{"n_layer": 9, "norm_place": "pre", "bias": "all", "init_std_qkv": 0.0344, "beta1": 0.9, "weight_decay": 0.034, "train_tokens": 123900000}
Each number is 50 + 15 x the weight over the matrix's rms, rounded and kept within 0 to 99. Layers, rows and columns count from 0.

# up: layer 4 MLP up, 512x128, rms 0.13, rows 265-317, columns 64-127
# down: layer 4 MLP down (transposed), 512x128, rms 0.115, rows 265-316, columns 64-127
up265:55 41 33 51 41 61 68 46 51 74 35 52 72 53 42 63 46 40 51 66 80 30 33 57 50 54 39 54 61 57 36 40 48 38 59 46 65 47 53 73 84 42 45 60 53 42 41 62 57 33 66 34 15 61 50 19 46 27 55 28 47 68 44 56
down265:59 27 43 65 63 58 40 72 51 28 25 40 51 74 43 46 48 37 48 39 56 31 63 44 55 17 47 58 54 30 56 22 42 44 47 48 64 66 39 58 35 85 57 37 45 57 63 68 63 48 49 50 65 71 61 51 56 63 65 57 40 30 47 47
up266:77 29 27 46 60 44 69 69 86 60 52 89 58 29 37 69 69 44 62 32 58 38 44 24 37 39 30 49 45 74 65 70 32 70 48 68 49 43 31 60 72 39 61 83 60 38 64 62 24 30 31 50 50 47 44 34 61 65 32 41 41 58 47 77
down266:28 30 53 41 42 44 24 51 35 33 50 54 62 33 44 47 67 56 48 50 43 56 28 31 58 60 30 27 67 45 83 39 39 46 39 49 63 35 41 56 40 35 29 47 48 79 37 57 54 56 42 69 61 45 77 55 40 65 37 62 50 38 45 67
up267:62 66 49 33 32 63 89 67 24 49 59 37 40 58 64 64 32 57 42 21 62 43 64 53 37 55 49 46 61 64 53 56 65 54 44 28 41 92 90 35 39 52 67 35 37 57 61 49 39 40 35 40 62 65 36 32 43 50 54 51 62 59 72 10
down267:53 44 40 70 41 32 32 48 51 56 38 26 32 62 41 43 41 54 35 46 68 52 35 64 69 54 58 66 47 33 26 56 42 34 32 56 53 33 84 47 51 27 20 70 51 72 48 56 35 60 34 44 55 35 57 53 70 72 44 33 49 36 54 56
up268:70 55 59 75 61 47 74 39 76 46 52 61 40 24 63 68 51 00 47 61 70 56 58 71 64 37 22 63 40 57 70 35 54 57 47 80 56 00 55 71 57 57 00 44 60 16 59 60 67 54 80 55 34 56 74 28 53 27 85 32 33 60 02 38
down268:43 76 24 69 85 25 62 38 48 58 75 17 40 48 62 58 34 37 46 59 81 15 42 66 74 37 37 58 21 27 47 28 91 66 32 64 40 66 36 62 33 39 72 60 48 63 64 87 46 66 79 92 78 84 44 35 74 74 00 14 44 04 36 60
up269:71 69 21 67 42 64 81 63 72 40 70 70 64 36 41 57 82 21 51 44 29 22 66 44 83 59 58 58 34 70 42 34 47 79 26 46 63 22 45 61 61 58 22 52 54 24 62 48 41 44 46 49 14 59 70 43 37 62 33 50 48 60 44 33
down269:38 42 58 29 79 68 37 60 31 44 57 58 52 23 25 62 43 66 37 29 76 65 25 54 45 50 54 38 39 38 48 66 31 39 48 50 55 37 37 51 44 72 35 66 49 66 74 37 18 55 55 52 57 56 43 50 60 36 47 38 59 45 72 84
up270:43 53 37 54 42 29 30 44 23 62 55 50 36 64 55 69 30 24 13 45 47 52 55 69 53 47 57 44 48 22 41 69 54 43 42 27 92 53 87 49 37 54 68 35 22 48 54 43 71 18 42 53 42 50 61 21 24 79 61 54 23 84 57 43
down270:63 61 64 47 77 36 31 68 26 64 48 54 67 37 59 36 61 55 51 32 40 52 53 66 48 37 33 29 49 68 74 27 17 81 42 94 53 46 11 46 65 12 44 99 61 56 69 33 36 65 55 55 83 40 28 69 48 37 37 64 37 15 63 68
up271:60 53 80 45 60 56 71 34 44 56 24 44 60 46 48 49 53 36 54 40 57 72 60 41 44 42 38 39 41 49 27 48 51 86 62 55 45 38 28 64 32 50 42 49 35 45 43 57 40 42 66 58 51 44 52 44 63 61 25 52 60 66 43 38
down271:63 55 28 33 23 63 51 67 50 56 36 63 55 51 39 31 46 34 63 36 16 66 47 61 58 34 78 35 41 45 48 58 45 43 28 37 46 72 45 69 49 79 43 46 60 37 68 62 45 59 52 33 38 39 58 65 69 45 59 65 51 50 33 35
up272:46 36 50 56 51 67 57 80 44 72 65 61 51 32 40 31 50 45 49 69 57 41 50 49 43 62 44 62 43 58 35 61 75 54 59 79 60 50 37 73 75 57 45 65 54 41 42 37 46 43 70 45 20 52 72 33 54 59 63 27 43 58 31 53
down272:36 69 48 35 53 75 62 32 27 43 55 55 37 39 61 46 67 43 53 33 52 38 34 59 59 62 55 58 38 46 50 38 24 62 45 51 57 45 23 61 54 63 62 60 43 30 34 60 50 56 43 64 43 47 52 32 49 46 60 34 56 58 59 65
up273:49 62 48 47 61 59 40 39 52 47 51 29 67 42 56 43 36 59 26 32 64 56 54 52 54 50 42 39 63 40 29 57 69 50 59 68 48 53 68 63 43 55 46 56 73 10 63 39 57 48 59 39 62 43 65 38 55 47 51 45 66 59 49 59
down273:65 47 69 31 62 58 35 55 64 24 30 63 39 40 25 59 86 50 65 66 47 51 28 34 82 49 45 65 35 42 72 36 61 41 57 60 46 40 42 45 39 49 42 55 29 50 29 45 40 60 32 54 54 46 52 66 38 78 49 59 46 76 65 45
up274:70 64 34 60 17 65 50 55 68 50 24 28 73 37 63 57 38 58 26 53 79 38 88 37 35 52 48 43 40 24 64 64 43 36 57 71 74 62 43 58 39 31 33 40 58 14 68 55 58 42 59 34 50 85 84 39 61 35 69 33 65 55 57 52
down274:28 48 60 68 52 39 49 35 33 49 62 62 52 55 40 51 56 73 86 56 52 55 29 51 40 47 73 32 78 95 65 58 59 69 45 49 51 37 34 30 37 42 68 79 55 51 52 30 41 65 47 35 83 28 48 58 44 82 50 48 30 51 53 66
up275:53 22 46 57 40 50 38 61 65 43 27 40 51 28 70 68 44 37 45 81 21 53 55 24 58 53 67 37 55 26 61 60 55 76 50 39 59 45 27 33 61 55 30 37 52 37 50 33 39 30 57 24 63 58 56 57 65 58 67 46 20 56 49 57
down275:55 31 50 22 74 35 44 50 53 74 70 44 65 56 49 43 26 78 41 44 60 53 46 28 66 58 33 58 66 31 40 60 57 55 58 48 80 70 25 36 55 20 54 33 62 40 66 02 48 69 57 41 59 35 64 45 40 70 61 30 74 74 36 52
up276:51 44 76 65 35 30 79 49 37 54 39 38 71 49 63 52 65 55 54 67 51 42 69 59 53 39 63 35 51 71 37 50 82 52 54 37 31 75 46 35 40 40 21 50 51 41 54 65 60 48 85 37 59 47 62 30 66 79 64 39 17 65 32 51
down276:67 79 51 58 56 54 62 68 52 28 50 36 38 64 22 60 54 52 51 59 57 42 44 46 78 25 35 61 57 68 24 18 60 58 51 34 53 24 41 56 60 44 45 42 42 50 49 47 21 65 46 29 37 56 48 37 46 62 61 87 47 44 60 45
up277:84 30 55 51 56 57 70 69 45 43 60 46 71 41 47 62 58 24 42 51 48 27 56 58 35 28 10 47 45 55 55 34 39 49 53 31 49 40 50 55 63 51 16 40 47 66 46 89 49 26 70 55 30 71 48 32 62 67 57 32 36 70 21 63
down277:40 58 50 61 35 61 49 38 50 44 53 63 35 44 42 42 47 52 56 46 49 42 22 69 59 42 59 46 50 63 48 39 58 53 57 66 58 40 62 41 49 72 53 63 45 51 41 63 46 59 48 65 37 54 47 46 51 44 34 55 54 33 47 46
up278:53 43 50 51 57 50 24 32 70 52 34 55 64 62 48 87 58 18 32 68 45 35 49 68 51 58 52 71 39 18 21 51 42 37 74 47 81 14 29 51 52 41 32 19 23 36 64 57 68 34 44 47 49 45 82 54 28 51 62 24 24 46 46 22
down278:38 63 47 46 51 20 39 79 27 21 60 51 41 56 50 68 45 34 71 66 36 77 73 48 22 36 57 60 66 53 49 50 37 62 53 39 70 53 49 32 67 48 47 51 27 47 65 50 36 54 33 50 40 30 35 57 48 52 81 43 50 36 85 39
up279:66 42 54 35 56 69 58 66 49 99 58 73 61 41 47 51 62 40 73 43 56 27 73 53 69 51 14 46 65 45 11 35 35 81 89 73 55 37 53 70 50 27 51 87 57 21 77 48 60 32 64 23 57 35 57 35 39 56 54 41 60 53 57 22
down279:33 34 38 61 52 54 89 40 34 55 54 50 27 76 47 35 44 54 14 63 43 62 43 57 56 58 72 63 56 43 79 43 35 44 32 77 65 47 39 29 62 64 52 63 62 66 38 56 68 84 40 53 43 58 51 24 48 58 53 41 75 27 60 46
up280:38 56 62 51 40 61 53 07 50 67 41 69 34 34 58 41 67 72 68 23 41 38 44 68 69 61 59 61 65 32 42 74 48 55 38 85 69 33 90 56 47 52 42 61 37 43 82 61 66 50 40 40 43 69 91 49 28 51 37 41 27 53 48 67
down280:06 60 29 55 39 57 51 50 38 78 43 67 61 41 60 50 61 51 59 62 49 67 28 34 45 71 46 41 53 45 40 31 35 33 38 53 40 52 87 29 45 30 55 63 61 64 37 61 99 39 62 39 42 38 37 63 50 48 40 51 43 61 23 53
up281:79 26 62 05 48 35 65 72 60 80 52 41 51 32 69 38 57 47 22 60 30 47 51 19 36 60 38 69 30 53 52 20 52 73 42 55 62 53 34 59 46 48 55 48 61 58 47 36 35 51 89 21 53 50 53 47 70 71 62 47 55 75 43 61
down281:62 60 35 44 38 47 46 41 61 34 76 28 33 64 53 51 47 49 39 55 49 73 58 82 50 52 45 74 50 38 52 32 25 19 37 47 51 32 49 72 49 55 36 56 32 55 63 53 71 49 29 63 46 67 85 61 43 56 42 76 91 43 62 84
up282:43 52 52 34 58 53 55 45 43 55 40 69 34 44 52 57 38 41 31 39 62 60 47 55 65 31 47 44 60 49 32 56 58 53 36 64 59 19 54 48 71 39 42 63 17 42 56 54 61 33 56 40 25 74 46 35 44 36 67 19 35 82 28 61
down282:30 50 61 51 47 66 48 47 33 49 67 47 64 47 47 48 27 48 58 36 56 69 50 50 63 56 84 31 48 62 39 77 64 73 47 51 60 42 65 46 53 43 56 72 59 48 63 28 42 69 33 68 55 85 43 43 36 44 57 33 66 76 52 35
up283:68 47 37 48 30 50 54 44 43 37 21 60 58 39 59 77 31 47 71 42 37 27 67 44 60 43 50 61 43 46 83 71 57 62 59 44 45 38 55 38 53 46 44 04 52 37 63 57 44 44 49 55 44 59 56 37 48 36 36 64 57 64 58 13
down283:44 15 56 55 57 35 39 60 47 63 53 78 26 73 47 55 54 40 37 29 31 86 46 51 57 55 53 42 39 56 30 56 79 54 45 57 27 54 19 71 33 74 74 65 17 56 34 52 60 53 51 55 54 57 36 49 66 74 25 21 42 40 83 70
up284:60 79 19 21 31 65 66 69 61 46 28 45 39 53 33 53 55 23 26 64 56 34 65 63 44 41 48 64 52 53 52 30 62 71 36 55 50 41 40 37 55 51 41 55 39 36 46 43 42 38 30 33 58 55 57 47 54 32 56 39 51 83 50 59
down284:44 51 21 60 47 43 37 39 38 63 46 54 74 57 67 50 42 50 36 46 40 47 40 46 35 63 55 45 57 55 55 65 46 46 55 58 34 47 66 56 66 37 53 47 42 62 34 50 75 74 61 48 44 61 28 53 52 49 56 67 56 26 51 33
up285:64 73 45 42 40 64 66 43 56 73 46 67 54 54 71 69 53 57 45 41 65 74 63 39 42 62 38 31 29 66 33 44 44 26 43 58 50 67 48 51 39 41 40 50 74 38 52 49 34 37 49 57 45 40 44 46 31 31 37 30 53 52 46 75
down285:53 31 55 67 62 56 29 49 31 44 45 44 76 41 56 47 59 68 57 39 28 41 44 44 63 58 45 57 42 37 57 41 60 58 58 55 44 26 62 73 51 21 47 62 25 49 32 42 48 86 47 44 69 66 56 48 45 60 60 63 44 39 61 42
up286:57 15 27 50 49 51 56 56 53 78 56 44 69 33 45 45 87 20 66 45 20 41 49 21 35 50 26 77 35 43 34 61 40 72 44 50 50 39 27 71 70 43 41 40 47 74 51 55 60 23 48 42 36 76 57 40 52 69 25 50 31 90 37 37
down286:69 55 38 49 37 52 32 65 51 53 55 60 45 46 63 56 57 57 57 46 65 68 51 32 38 62 47 12 51 58 56 42 53 70 57 64 51 40 47 59 36 88 53 40 34 63 39 58 55 33 55 58 37 32 39 46 44 31 43 38 84 74 73 72
up287:55 65 59 30 68 21 49 18 48 55 31 31 60 09 33 59 48 39 66 67 79 54 38 41 78 50 45 64 48 41 63 51 47 64 39 62 64 56 24 51 36 43 24 44 28 38 53 98 73 41 49 53 36 61 33 54 53 38 43 49 41 68 20 44
down287:44 52 15 34 28 44 66 48 74 61 52 57 81 61 39 12 55 78 44 49 47 21 44 47 61 37 29 74 67 42 43 31 50 53 41 17 27 40 68 39 57 41 66 50 65 43 56 31 43 69 36 18 48 37 86 71 18 48 66 74 77 57 50 32
up288:67 63 98 46 42 53 51 71 67 68 37 29 72 39 37 73 33 72 33 53 70 47 63 35 67 54 49 39 47 62 42 63 63 53 25 55 36 13 55 48 55 39 42 47 31 17 63 45 65 50 87 56 65 93 72 42 45 38 57 36 44 38 30 56
down288:37 51 28 47 39 54 68 17 51 63 67 44 76 33 57 64 47 66 40 57 37 38 37 51 27 58 43 39 63 43 52 23 38 51 70 68 59 57 55 55 48 35 61 73 38 52 12 40 48 34 33 72 60 43 62 73 51 50 38 40 59 58 31 42
up289:58 51 74 35 44 48 41 68 67 77 63 61 63 37 47 78 60 52 51 24 50 62 67 77 31 65 44 33 69 75 66 68 41 30 48 43 59 32 88 53 56 24 53 47 51 42 57 32 59 16 39 32 58 38 45 38 22 45 63 13 58 52 47 42
down289:59 22 52 34 44 66 54 51 49 35 75 48 53 65 40 37 44 58 52 44 68 31 42 50 64 36 34 63 43 44 47 42 44 54 49 55 50 36 67 66 51 68 51 81 55 35 27 30 42 65 65 47 57 67 52 50 95 26 45 76 63 49 37 78
up290:61 57 14 46 72 45 80 27 58 70 50 60 22 24 63 52 49 49 32 30 77 39 67 50 66 43 24 40 69 44 79 39 17 78 63 66 36 62 55 56 39 41 33 49 25 38 73 70 48 56 34 44 41 41 62 36 56 42 52 54 66 61 31 62
down290:25 37 67 50 18 44 57 75 50 58 27 57 76 52 49 25 48 39 52 47 58 36 47 56 45 52 57 45 46 25 68 32 29 35 24 57 65 44 64 44 82 41 74 39 22 58 46 72 38 42 26 32 70 39 68 63 56 27 32 81 52 58 39 46
up291:54 45 30 48 55 35 52 23 40 60 52 40 38 45 74 44 76 78 42 56 60 74 70 37 40 56 50 26 44 58 36 47 44 19 43 68 64 33 65 56 67 41 57 92 04 43 57 37 69 42 20 22 24 72 68 36 27 42 60 27 28 53 48 48
down291:89 21 74 44 33 51 25 29 51 41 60 60 32 54 44 40 54 29 67 39 29 82 50 59 49 48 63 27 56 51 39 87 48 68 43 25 09 43 49 56 60 19 54 54 53 28 56 30 55 43 65 75 73 61 52 55 43 58 47 53 43 22 64 56
up292:53 48 47 46 43 54 45 47 40 56 41 62 43 50 44 67 14 61 56 68 40 36 51 42 53 16 57 44 54 60 48 79 48 47 47 54 71 52 48 58 53 48 43 48 53 36 48 53 47 44 55 66 33 82 45 49 44 28 52 46 67 57 48 48
down292:55 35 54 52 55 56 30 40 44 43 51 31 51 58 40 56 60 44 50 61 39 45 51 36 60 73 50 32 45 53 53 46 46 54 53 68 43 35 49 57 64 51 42 58 54 44 56 44 54 41 58 53 41 51 36 68 47 45 43 60 52 37 56 64
up293:63 63 63 53 47 76 58 39 46 52 59 45 44 52 40 43 41 15 44 35 66 52 66 55 79 23 54 39 23 67 25 39 67 51 36 37 49 57 66 79 29 47 56 52 25 33 61 60 22 40 62 70 59 42 67 26 56 49 59 25 55 54 61 68
down293:65 32 56 43 48 34 53 80 67 75 50 52 47 17 34 44 71 72 53 43 38 54 49 31 61 50 80 30 37 15 60 49 44 54 48 83 56 58 23 31 61 21 25 45 68 71 47 28 70 63 55 25 65 23 62 73 39 64 70 48 50 59 53 62
up294:49 66 46 56 65 45 67 33 44 43 54 55 50 44 33 45 46 61 72 68 70 64 37 33 43 28 68 44 50 56 47 47 57 49 49 65 42 22 45 42 38 59 35 79 40 40 58 62 80 38 57 53 54 62 56 44 37 39 51 54 52 65 44 55
down294:53 51 39 58 45 65 65 46 55 59 54 41 43 67 46 60 42 46 33 45 22 55 24 68 49 38 56 55 57 49 63 68 79 56 41 46 59 53 54 51 51 44 60 35 45 44 43 31 52 42 50 65 40 54 66 50 50 77 26 47 64 53 53 57
up295:57 39 68 51 66 39 49 51 56 53 63 50 38 46 57 51 41 50 66 25 43 64 59 35 37 57 68 37 27 45 18 36 62 60 50 44 55 61 40 37 34 36 49 40 62 58 43 49 54 38 65 69 52 50 47 46 44 51 49 64 33 55 45 41
down295:57 37 35 29 35 43 34 41 57 84 34 52 82 49 52 27 75 59 57 46 50 60 55 44 44 67 49 34 56 52 53 65 43 46 58 61 53 55 81 45 42 30 54 46 44 39 69 73 48 45 50 37 54 36 85 34 63 43 44 52 37 52 39 21
up296:43 60 45 45 53 49 30 27 83 53 55 51 24 57 49 52 41 23 58 58 41 60 41 47 55 54 37 66 34 23 51 85 38 41 60 54 51 49 17 44 59 54 51 49 17 63 62 65 48 31 60 70 46 77 53 34 31 23 33 50 51 84 34 42
down296:61 50 60 39 38 48 76 44 25 52 41 56 50 36 64 57 32 40 32 18 69 63 58 60 40 31 25 48 72 56 53 55 54 88 52 50 35 28 22 92 49 63 71 46 46 39 47 70 25 79 43 59 51 64 60 25 39 67 57 36 55 27 27 48
up297:60 44 63 29 13 95 38 29 64 36 33 27 29 61 58 63 66 64 46 44 76 29 38 24 69 00 19 51 38 48 27 47 34 84 66 19 31 39 80 38 46 50 76 36 59 50 62 77 55 27 37 35 40 84 71 34 63 67 26 30 59 74 69 71
down297:62 63 66 31 44 61 79 53 50 56 17 74 61 54 48 55 63 40 45 43 72 38 49 45 50 92 32 45 58 35 64 32 30 59 69 44 61 69 13 90 36 82 28 45 62 31 51 66 45 44 61 16 32 35 44 25 62 07 58 56 46 34 25 51
up298:94 28 57 25 44 58 62 41 44 62 16 29 46 08 66 45 44 37 57 33 39 22 72 52 64 15 49 66 42 39 51 48 60 56 77 86 47 37 54 89 65 53 38 62 35 39 65 60 53 50 34 42 45 55 47 43 69 44 54 29 47 47 35 52
down298:71 64 25 54 12 45 59 48 74 78 43 24 61 54 55 24 11 30 39 42 45 58 27 41 48 41 21 63 67 69 27 25 56 33 32 91 03 35 62 38 71 17 37 57 63 58 26 83 78 45 45 49 31 51 26 41 29 61 54 47 64 80 43 60
up299:75 40 44 42 08 36 52 47 55 41 38 32 45 63 46 56 75 47 58 57 42 58 58 39 72 11 55 34 47 70 57 39 49 59 66 61 52 46 67 57 63 49 66 63 49 49 47 71 58 36 66 26 31 73 80 25 72 71 50 38 33 76 56 59
down299:35 52 58 38 36 42 52 62 43 54 44 67 69 44 65 44 91 47 66 59 67 58 60 49 55 77 53 46 49 43 35 34 41 33 28 40 33 78 38 56 46 96 60 46 61 33 53 36 17 72 32 38 43 36 46 35 68 22 80 65 61 18 29 33
up300:50 60 55 72 49 82 54 59 46 47 41 45 41 62 37 65 57 59 39 37 69 34 59 65 58 18 08 20 32 80 40 39 56 40 55 61 58 49 68 54 68 32 61 50 53 39 66 68 65 51 50 40 52 63 79 36 35 38 57 29 37 62 41 47
down300:56 43 37 52 65 30 58 61 72 68 28 61 54 36 60 56 70 36 75 58 48 20 43 57 54 62 47 52 59 47 70 52 50 48 53 30 67 30 57 35 28 99 69 22 56 59 38 58 47 41 50 17 60 31 41 26 77 43 70 92 59 17 48 41
up301:61 45 25 24 01 56 64 54 34 40 46 33 58 20 56 39 77 25 44 62 41 47 55 38 64 28 72 53 47 68 38 39 75 45 74 45 31 61 40 72 63 58 41 70 60 49 55 65 56 44 58 00 26 69 46 43 64 50 67 16 51 72 36 85
down301:24 49 53 60 45 22 38 82 65 55 53 56 56 27 41 44 42 44 20 82 48 72 50 57 51 55 41 46 49 46 22 10 61 45 09 43 17 72 28 61 58 44 58 32 46 51 37 43 41 62 67 72 37 27 43 24 32 22 86 68 61 58 56 39
up302:55 56 41 43 58 58 66 68 28 73 55 48 49 28 43 52 49 48 43 99 64 39 47 51 57 18 58 44 57 67 37 55 60 49 61 91 69 35 40 59 62 38 55 54 47 12 70 62 54 51 46 51 24 46 51 44 52 47 61 22 60 61 38 60
down302:63 61 42 69 46 57 42 59 37 69 61 42 46 29 54 64 41 29 53 53 57 32 52 49 36 29 46 63 58 48 50 29 52 34 41 61 36 59 55 52 48 52 51 73 49 66 36 51 45 58 56 55 35 54 66 40 66 52 42 68 31 46 45 46
up303:49 52 58 45 47 75 31 54 47 65 23 30 59 43 61 72 63 48 62 68 36 44 41 59 53 34 28 57 74 23 21 67 53 70 48 19 73 36 82 58 42 24 55 45 43 43 58 46 25 38 41 23 53 57 61 45 65 71 28 41 31 55 68 48
down303:58 47 51 49 49 52 69 50 53 41 38 51 43 76 62 53 43 73 55 38 61 39 42 47 37 62 50 39 44 59 76 43 61 31 75 45 48 76 34 55 37 60 51 51 57 33 76 71 52 50 74 42 37 52 58 34 66 68 51 49 45 47 28 61
up304:64 53 49 50 50 70 71 61 43 53 55 62 50 58 70 48 80 42 49 58 66 39 77 44 52 49 34 56 71 57 74 41 62 57 51 44 47 53 57 40 48 32 21 30 33 51 83 55 38 52 44 44 40 43 74 56 44 29 67 37 51 55 37 55
down304:47 36 48 52 34 20 33 31 69 67 47 00 55 66 67 76 31 51 50 59 61 43 45 49 58 66 66 70 55 35 61 54 63 47 23 51 56 42 43 38 65 40 76 21 56 49 43 32 54 64 46 55 52 31 47 86 57 56 37 62 60 49 80 50
up305:77 47 72 23 36 77 57 64 78 79 68 56 66 80 35 33 59 50 21 53 67 15 73 58 68 16 36 57 56 33 41 46 60 41 63 57 64 55 47 69 61 21 50 65 35 30 77 51 37 46 55 61 46 58 61 47 39 55 55 33 51 43 57 69
down305:55 45 24 34 53 58 53 58 58 40 65 15 53 50 59 24 48 61 51 53 66 35 42 48 18 56 52 41 61 59 76 42 46 41 60 67 69 37 62 63 55 28 32 32 66 55 31 40 44 38 52 65 42 34 61 50 38 31 72 42 65 74 87 36
up306:55 69 21 54 43 43 58 32 41 49 28 53 82 56 49 60 52 30 21 36 34 53 66 68 70 31 45 47 59 77 52 45 57 41 53 51 56 59 69 43 68 38 34 50 33 37 60 51 49 31 61 34 38 46 52 30 20 20 54 29 26 87 42 59
down306:43 50 50 40 41 60 44 24 46 32 34 45 19 56 15 59 40 57 62 69 55 75 54 83 80 50 52 51 61 72 19 79 52 57 25 57 42 55 65 72 45 41 42 67 76 31 49 44 56 64 58 37 61 71 55 54 32 40 52 42 49 78 26 65
up307:59 41 41 45 66 45 69 50 81 44 58 62 49 56 60 69 69 52 21 29 37 45 65 71 56 60 25 34 51 45 62 58 51 49 25 69 35 60 49 45 40 50 28 34 22 46 52 51 56 49 40 44 43 24 40 39 84 45 59 54 83 57 36 18
down307:34 52 43 49 11 20 48 65 76 64 68 42 60 76 27 09 46 81 83 66 58 52 47 68 43 59 49 58 40 55 32 47 47 57 65 83 48 58 39 47 25 37 51 32 39 35 99 43 68 09 33 59 53 50 66 30 71 61 48 37 28 22 48 40
up308:67 58 33 67 33 79 46 46 42 44 51 67 37 56 53 59 52 04 52 82 28 38 61 58 68 32 46 40 48 58 58 37 53 78 62 29 70 60 54 48 52 47 35 37 32 56 48 45 47 35 30 63 47 48 50 46 39 66 53 71 48 66 50 24
down308:65 56 47 49 30 48 24 74 47 00 50 40 36 49 55 55 77 64 73 38 32 53 62 45 58 65 63 51 44 62 43 70 00 36 32 39 36 56 44 59 48 78 67 53 75 44 49 33 50 46 56 49 41 38 44 59 34 41 56 67 78 49 84 52
up309:43 49 48 53 42 43 73 28 65 42 62 76 54 59 37 57 58 47 63 48 46 52 52 48 65 32 67 37 43 47 32 32 43 56 40 43 46 24 50 42 61 47 53 69 44 64 44 74 73 43 38 52 31 75 76 54 46 70 56 73 23 60 47 41
down309:26 54 31 49 31 59 27 62 69 77 47 54 77 37 55 38 64 44 73 35 50 39 56 60 60 65 58 48 53 54 79 38 40 35 45 54 40 24 26 41 28 59 59 65 40 39 67 34 68 64 44 58 54 61 53 56 24 00 55 34 33 59 57 54
up310:65 67 53 24 41 38 64 18 60 76 50 66 15 64 51 48 63 49 80 57 69 32 48 43 45 53 28 60 54 53 68 30 45 63 47 46 83 41 49 43 57 40 56 42 23 53 47 64 58 62 40 25 30 53 51 44 56 27 74 54 44 53 41 33
down310:65 32 32 71 56 48 67 75 54 53 69 59 49 18 43 75 41 40 31 48 46 53 52 35 64 57 63 34 61 73 60 40 85 32 36 62 40 59 64 50 61 61 39 55 81 55 30 05 47 24 36 62 63 76 42 43 28 67 59 35 61 48 35 53
up311:44 52 40 29 34 28 30 44 58 68 45 49 55 39 68 43 53 56 50 77 35 69 46 61 47 59 52 51 65 49 64 63 41 50 34 58 48 55 77 51 56 44 68 25 33 59 55 59 66 50 47 41 45 49 34 34 03 27 60 49 38 50 57 47
down311:74 53 51 33 53 41 58 53 36 48 58 57 50 59 54 35 57 50 60 26 66 58 59 48 59 51 40 50 34 25 38 64 57 45 65 42 31 61 25 80 52 54 54 29 74 42 53 43 31 09 38 67 40 45 52 67 30 55 55 39 58 59 56 37
up312:56 40 24 10 55 39 35 25 51 38 41 37 63 57 60 67 77 52 67 69 05 73 46 63 64 47 65 53 45 29 55 35 42 50 46 19 60 52 61 34 44 55 42 45 47 62 34 52 67 22 61 36 49 64 31 47 37 43 38 28 19 65 52 31
down312:99 32 46 41 74 61 70 41 62 52 39 42 55 68 48 47 36 44 18 56 62 42 52 74 57 74 64 53 57 27 52 35 58 36 65 70 66 36 34 65 49 63 75 49 51 72 58 60 52 48 47 53 52 43 54 49 52 51 53 33 36 65 65 35
up313:65 60 58 53 46 83 45 60 64 60 40 51 72 42 49 47 38 27 39 53 63 35 50 66 54 46 41 37 62 37 61 51 73 65 67 26 37 27 49 58 41 39 56 42 25 44 80 50 47 39 60 50 49 42 59 48 34 38 73 37 47 44 31 50
down313:88 32 35 30 35 12 52 39 26 46 53 33 34 38 56 54 46 46 43 44 65 86 47 42 19 52 54 71 52 58 50 53 54 25 46 66 57 48 44 47 34 43 34 58 63 20 32 62 46 38 41 64 59 87 61 61 53 67 51 73 67 59 59 50
up314:53 41 65 58 46 38 62 24 39 46 43 35 35 50 68 46 35 24 64 29 69 28 59 55 68 45 31 69 75 61 47 42 61 64 58 45 59 47 68 55 59 52 33 46 38 44 80 52 74 66 46 50 56 62 83 30 56 62 28 69 18 57 33 34
down314:63 50 36 74 54 53 39 39 27 00 48 40 28 38 48 50 55 64 39 51 39 57 48 40 50 73 59 42 59 67 52 53 60 47 57 43 44 71 61 33 49 97 37 50 47 36 31 45 64 58 49 47 48 59 24 56 54 59 48 73 58 49 45 62
up315:59 60 77 30 58 35 55 34 44 48 12 28 79 44 35 52 45 41 58 38 49 61 45 54 65 23 61 57 57 60 50 38 45 64 63 41 48 36 43 51 31 52 24 49 38 51 50 90 70 53 70 61 57 30 45 44 53 62 50 38 32 83 22 44
down315:47 37 41 44 06 60 42 49 70 98 68 74 54 62 59 29 47 51 47 36 41 55 35 44 46 48 28 43 35 58 65 78 38 30 53 43 55 24 62 58 59 41 63 26 73 84 65 26 28 58 49 11 39 53 30 48 46 51 56 67 50 16 78 47
up316:59 27 60 39 54 32 52 47 57 56 53 63 60 32 55 53 69 36 46 40 39 60 71 42 57 38 51 60 58 58 21 53 37 55 38 69 62 45 43 59 44 58 34 45 47 32 50 38 74 39 26 36 26 50 55 50 55 71 55 48 32 61 25 35
down316:71 68 58 50 63 35 55 57 54 31 69 63 28 70 37 16 37 54 34 43 54 33 61 31 59 41 10 40 31 36 63 68 49 79 52 34 48 74 31 30 44 46 65 56 39 57 46 38 53 39 72 30 42 61 64 42 49 58 33 76 62 50 65 57
up317:67 59 37 40 34 70 56 44 51 53 21 22 59 56 55 68 46 47 33 50 54 49 51 46 56 54 49 32 40 63 43 60 58 46 53 53 40 67 44 82 56 50 66 75 60 36 40 57 53 38 60 49 21 52 50 40 63 30 44 29 49 67 56 74